{"parallel_block": false, "extras": ["local attention windows", "shifted keys", "norms scaled by depth", "capped logits"], "weight_decay": 0.013, "schedule": "wsd", "final_lr_fraction": 0.0, "max_steps": 7093}
Each number is 128 + 32 x the weight over its row's rms, rounded and kept within 0 to 255. Layers, rows and columns count from 0. The size above them is the row's rms in percent of the matrix's.

# layer 14 MLP up, 768x192, rms 0.394, rows 80-111, columns 96-143
size [129 119  75 102  17 122 113 118 117 117 108 103 122 114 111 130 125  47 114  63 114 113 101 124 124 120 109  53 134 116 111 123]
[[ 76 119 170 118  90  90  97  70  92  88  94 164 143 178  64 124 167 109 112 115 141 177 153  68 173 150 166 127 198  81  99  88 168 139 107 136 124 123 134 149  80 138  99  96 196 146 175 182]
 [ 97  88 127 177 128 110 142  84 112  17 157  98 106 131 139 141 132 195 160 141 162  74  96 136 114 149  88 117 117  93 120 102 106 101 100  94 134  69 123 109  93 176 168 163 119 132 123 115]
 [110 160 115 101  93  67 143  99 172 148 171 122 132 131 109 154 168 110 154 133  83 126 159 128 152 121  73 144 177 193 111 133  49 136 113 125 165 128 105  65 142 134 115 142 196  97 122 167]
 [154  70 130 149  95  89 115 166 103 129 101 124 113 134 111 101 100  64  94  96 128 149 148  79 124 120 152  90 151 186 139 118 105 156 140  77 180 159 145 118 123 169 163  88 238 160 168 145]
 [ 58 105 124 131 147 161 123 151 131  66 114 106  91 160 118 139 118 174 107 105 166 104 130  75 128 100 142 135 217 158 110 175 109  95 130 174  87 150 117 137  75 102 152 139 179  87  86 103]
 [111 126  73 147 117 119 127 125 146  96 133 148 114  72 105 143 126 113 112 182 204  87 129 123 139 136 126 129 131 119 171  95 114 109 135  75  93 148 131 116  66 116  86 118  88 121 124  84]
 [128 139 144 106  90 111 166 183 128 154  82 115 138 112 156 106 106 109 135  85 117  99 213 121 164 166  97 131 157 141 159 104 198 107 146  95 144 129 147 144 123 128 145 114 110 167 127 157]
 [122  98 116 188  97 157 128 158 153 148 147 122 102 119  76 129 161 112  67 109 103 113 140 124 159 145  82 148 146 134 130 119 138  87 187 150 114 171 159 178 127  99 122 199 194 125 161 144]
 [162 125 118 141 110 147 104  52 178 111 123 111  65 111 112 131 116  68 100 143 181 177 138  99  99  67 126 147 137  96  68 137 152 105 136  93 128  79  96 171 133  97 172 101  97 179 174  59]
 [130 130 129  98 111 127  96 158 123 135 131 170 125 123 150 150 183 154 130 113 147 131 130 108 146 124  98 175 104 107 140 169 139 113 137 154 160 131 149 122 156 147  51 104 132 149 111  84]
 [185 114  92  81 174 138  88 124 111 104 112  77  61 155 132  76  86 137 117 136  76 125  98 176 156 162 104 143 134 139 160 139 135  88  90  82 153 207 136  83 170 140 116 108  96 106 158  89]
 [149 121  95 180 151 163 137 158 107 116 163 133 158 121 149 134 149 148 117 174 120  63 139 100 118 191 211  85 138 143 122 104 112 128 165 179 131 158 133 182 142 108 178 103  81 143 121 135]
 [197 186  73 178 111 137  91 185 106 141 126 164 182 135 103 122 176 128  86 108 110 117 149  82 134 194 184 162 120  80 144 135 116 149 147  45 103 107 119 168 110  97  85 151  94 133 121 135]
 [101 130 128  97 131 113 113 140 118  48 145 173 126 105  88 140 146 163 113 152 159 140 112 125 146  42 125 147  71 139 122 118 128 143 146  58 161 102 126 120 107 116 166 119  90 118 153 164]
 [ 88 157  76 144 106 164 146 130 110 133 158 139 140 155 190 127 142 112  71 137  93 145  41 124 161 128 153 132  98 149 135 115 168 106 105 192 165 125 162 166 162 131 141 174 118 138 131 121]
 [130 114 134 122 119 184 143  68 109 124 124 159 116  62 139  68 119 111 136 131 116 151 186  93 100  95 167 106 164 175 118 134 152  86 105  89 121 125 106 125 121  94 124 108 162  88 115  88]
 [ 31  74  48 142 155 136 203 104 133 148 170 148 127 187 167 119 122 166 150 119  93 124  81 146  88 201 171 104 136 123 106 100 131 132 126 152 145 144 105 140 155 190 140 194  97 100 121 109]
 [123 135  94 172 115 128  99 106 201 100 101  86 127 130 162 125  98 197 136  93 125 130  61 123 164 120 137 119 152  83 157  68 125  73 188 132 158 151  24 117 124 109 153 146 166 138 143  77]
 [ 88 142  98 103  96 129 165  92 142 126 126 110 123 162 172 146 150 138 110 120  60 172 162 155  91 138 130 171 201 103 115 120 178 159 139 154 176  95 104  37  82 208 119 181  85 159 130 112]
 [112 129 143  41  92 165 153 188 193 100 145 131 113 156 130 148 192 145 159 124 169  75 135 115 102 119 158 141 151 158 142 126 143 181 164 195 133 116 115 162 138 123 146 122 201 140 152 131]
 [154 145 194  94 130 222 137 142 156  98 178  78 175 128 123 131  51 120  71 140 102 132  95 129 147 100  93 156  85  93 137 101 132 118 151 137 160 201 150  55 141 169 157 152 139  92 100 183]
 [ 93 158 145  84  83 117 144 150 129 121  99  90  68 143  56 145 148 130 137 133 155 138 173 111 147 161 154 140 144 126 123 169 108 120  96 112 142 148  88 159 144 153 111 146 104 115 156 120]
 [100  81 178 117 127 117  92 137 107 118 128 114 109 169  98 161 130  86  95 190 121  89 187 126 142 161 110 146 119 134 191 147 118 123 198 160 159  61 133 175 109 121 133 134 133  88 113 130]
 [ 69 124 103  84  75 156 105 180 189  94 142 124 163 127 155 180  83 137 178 168 126 130 101 144 105 152  69 115 145 112 142 145 104 121 133 138 129 106 115 128 167 120 172  98  89 109 125 107]
 [ 79 127 150  76 179 112  84  93  95 129  87 160  97  98  69 102  83  76 169  88 141 127 148 145  91 148 123 130 173 140 158 140 155 110  93 101 170 144  75 144 146 153 178 197 161 157  97 146]
 [123 129 104 135  81 153 118 105 154 136 148 114 172 163  82  90  89 149 177 104  84 109 131  73 118 173 111 152 117  83 115 126 114 135 134 143 122 189  98 169  75  90 143 166  76 121 115 123]
 [102 174  35 108 157 183 119 149 126 117 140 112 140 110  88 141 108 144 109  46 109  50 121 109 166  94 123 135 123 102 134 117 161  95 127 153 137 134 115 161 134 130 134 119 134 171 143 103]
 [129 182  97 101 170 202 133 150 157 162  80 165 102 126  76 109 124 121 115 155 116  80 151 145 128 128 138 113 121  86 123  96  96 120 156 145  72 134  47 123 187 207 104 148 107 102 137  59]
 [109 119 166 206 126 132 100  39 139  88  51 145 114 143 175 112 185 102 139 120 127 160  82 104 154 117 173 147 121 131 158 131  96 150 173 119  87 137  65  96 143 102 139 112 141 124 184  44]
 [158 137 144 161  91 105 160 165  73 154 103 127 140 106 183 166 118  99 172 178 160 112 139 128  96  95 106 128 145 118 127 158 142 174 125 119 107 154  95 150 169 155  77 164 130 120 116 175]
 [ 96 142 140 100 174 121 152 135 183  92 130 128  93 106 180 174 135 158 132 105 157 150 123 132 151 116 151 188 130 129 118 150 126 111 141 156 143 207 154 188 165 108  95  95  96 120  85 132]
 [119 110 136 138  91 142 137 121 146 106 198 111 161  81 143 144 154 105 131 150 112 172 134 117 156 108 140 136 113 170  95 171 138 155 117  99 128 145 104 179 134  76  51  99  90  87  64 106]]
# layer 14 MLP down (transposed), 768x192, rms 0.197, rows 80-111, columns 96-143
size [137 129  70  96  18 122 112 120 115 134  99 100 124 111 112 134 132  44 124  59 116 119  96 126 128 117 105  48 139 108 115 129]
[[115 117 164 118 184 139 130 131 129 117  90 108  85 154 128 152 138 154 107 133 120 117  97 189  68 150 147 148 135 166 131 136 129 123 123  89 120 120  87 162  78 129 125 118 153 144 136 203]
 [162 137 147 179  66 132 141  75 113 119  53 137  73  85 118 146  95 130 171 118 159 120 154 117 126  74 141 120  78 130 101  84  77  76 102 101 132 159 148  90 153 126 109 155 131 120 176  99]
 [ 62  82  82 103 140 119  70 210 117 104  89 138 158 177 124 122  79 199 126 168 149 102 135 130 106 182 128  84  60  89 155 170 143  86  85 139 159 128 104 152 158 157 121 128  95 142 154 154]
 [154 127 147 221  86 138 134 225 135 129  96 102 121 144 129 123  78 154  80 175 129 127 149 105 178 133  83  79 156 150 169 132 153 149 107  84  79 116 118 189 108 138 122  81 115 119 146 104]
 [125  72 141 146 139 119 124  75 129 130 168 141  90 193 181  69 120 130 110  77 111  99  60 142 111 134 119 109 121 122 142 179  88 131 130 174  96  75 120 184 116  74  65 104  69 140 138 194]
 [184 102 111  95 117 128  88 116 175 145 140 160 166 122 119 123 123 183 182 119 103 187 162 118 154 126 115 141 139 128 134 155 112  83 127 166  97 155 124 166 147 190 194 142 172  70 143 126]
 [102 163 140 150 165 136 139 169 140 132 157  64 107 131 213 137 153 132 107 146 122 131 181 128 109  72 161 127 212 114 144 127 104 160 126 117 125  54 134 108 112 133  99 105 134 133 129 127]
 [ 59 155 103 125 160 108 117 191  88 140  58 105 113 108 163  57 151 148 164  83 139 115 196 126 103 124 124 175  81 119  99 122 128 103 117 117 117 143  94 113 124  75 138  99 177 159 184 101]
 [ 95 119 155 106 122 164 136 174 129  93 113  96 109 131  87  75  68  63  79 118  95 127 151 104 107 154 179 123  82 160 189 122 102  92 121 100 144 126 117  77  96 147 101 189  96 156  59 119]
 [205 155 116 140  94  99 143 144 168 146 118 134 179 154 139 118 104 163 126 165 160 225  78 104  79 118 102  68  90 141 116 173 162 106 143 184 167 170 138 128 132 124 122  89 131 106  96 112]
 [114 147 146 137 104 123 104 121 116 139 142 111 153  71 167  83 150  95 128 127  89 190 100 151 164 132 138  82  93  88 167 141  82 141 152 123 110 122  77 198 153 139 193 132 189 169 145 140]
 [170 110 118 119 113 133 112 125 159 188 158 138 162 109 191  89 154 113 152  94  99 120 125  86 174 112 118 164 132 150 160 112 123 129 211  93 132 117 128 133 109  90 111 104 157 109 127  97]
 [139 123 166 133  52 119 160 120  87 131  79 102 152  80  91 134  93  99 164 155  89 101 128 147 102 132 134 162 173 131  66 143 149 160 149 148  51 176 150 152 164 119 197 101 129 108 108 121]
 [139 128 142 116 143 138 104 191  69  92 138  93 141 163 104 145 109 144 172 155 127  91 179 105 136 163  75 140 102 164 174 133 104 125  88 100  91 152 140 111 135 123  77 113 151 132 130 192]
 [114  91  83 129  75 103 180 125 167 122 134 133  67 138 192 135  56 109 152 109 113  90 124 114 131  89  93 122  65 162  99 172  89 101 136 155 152 130 122 106 102 115 106 124  68 112 170 141]
 [122  97  98  76 159 124 141  97 145 193 162 176  48  95 142 176 177 166 185 125  95 197 117 128  76 117 120 122 163 184 138 156  61  84 122 138 137 111 155  52  94 106 106  94 151  91 108 122]
 [ 85 115  95 178 124 155 171 131 119 100 154  84 138 104  94 181 121 121 117 127 144 138  83  99 121 108 131 160 109 163 161 143 136  98 129 131 166 146 108 105 127 123 141 142 129 189  96  94]
 [154 137 133 147 118  92 132 135 118 134  29 104 128 119 144 154 174 206 124 120 121 159 133 101 130 130 151 150 108 121  96 192 136 115 126 111 147  97 147 109 141  93 129 129 137 158 132 126]
 [145 120 110 144  66 126 103 119 132 145 128  65 118 114 143 141 158 153  90 137 115 129 189 130 124 145  79 160 192 181 135 141 128 132 118 170 140  92 103 109 115 207  90 126 109 113  71 139]
 [150 113 136  68 110  98  96  34 117 145  84 185 116 163 181 131 169  82 118 142 135 110 126  93 123 151 172  93 133 124 137 125 127  75 145 142 107 189 170 153 150  92 151 128  93  85 177 160]
 [138  68 132  62 170 165  86 109 124 150 137 148 152 166 182 110 139 181 104 118 180 115 119 147 129 124 198  78 134  85 153 142 110 162  83 133 134 150  91 115 127 126 166  94 102 125 176 156]
 [192 132  98 103  57 134 137 176 148 144  84 111 122 128  76 122 133  77 120 112 150 118 111 121 121 145  93 150  95 173 104 175 157 127  90 140  32  99 151 135 188 128  72 149 132 140 105  26]
 [ 71  72 146 141  98 131  88 152 103 156 178  54 105 105 194 177 133  68  52 136 183 100 148 139 113 130 131 107 136  91 215 145 165 147 149 145 122  71 178 114 117 130 156 135  70  90 125 105]
 [ 78 189 138 132 105  80 102  73 153 135 103 136 179 150 131 190 120 137  83 150 101  76 102 119 146 139 127 135 196 186 101 137 144 120  73 148 133 111 104 140 102 143 114 136 122 108 135 121]
 [ 99 135  98 148 124 141  94 118 127 161  83 122 107 160  65 142 156 111 150 104 114 156 180 113 104 136 154 124 115 112 120 110 166 144 116 175 166 155 154  90 157 194 148 167 173 148  46 154]
 [136  88 108  55 167 136 109  43 155  87 164  72 135 136 139 159 182 163 140 155 145 156 128 128  72  96 129 116 122 153 119 104 107  66 156 130 144  57 125 154 175 124  68 106 118 101 120 174]
 [125  96 183  94 134 131 133 125 142 151 153 132 107 113 156 121 117 153 156 132 105  94 168 104 127 146  87 162 150 112 107 165 169 193 106 134 101 119 162 128 162  81 138 121 109 125  76 152]
 [118 138 177 122 120 116  75 148 114 107 114 132 100 138 135 223  79 120 138  98 123 154 145 132 139 163 163 145 111 129 124 146 172 160 113 124 119 107 190 154 165 121 106  85 151 170 194 146]
 [ 86 116 142 140 145  98 134 179 110 122 115 110 160 115 165  95 133  68 105 155 187 130 170 142 106 118 121 140  93 138 141 197 126 141 168  71 104 184 159 136  96 120  96 164 126 145 134 104]
 [123  97 131 157 136 129  94 100 185  85 166 155 182 122 155 157 106 157 107 123 153  83 117 145 131 175  91 130 143 149 105  66 133 185  61  71 116 127 173 139 115 128 138 171  88 108 131  96]
 [122 135 132  94 182 145  47 112 135 107 163 138  91 141 172 149 187 142 228  73 152 140 171 167 153 117 151 152 168 103  97 151  67 139 151 137 137 133  78 107 143 109 200 117 129 133  84 163]
 [102  96 123 132 122 164 206 146 172 196 123 132 146 100 175  44  35  24 148 141 144 132 116 163 135 111 146 183 157  89 161 102 152 167 178 121 102 123  84  46 109 136 140 160 101 145 185 175]]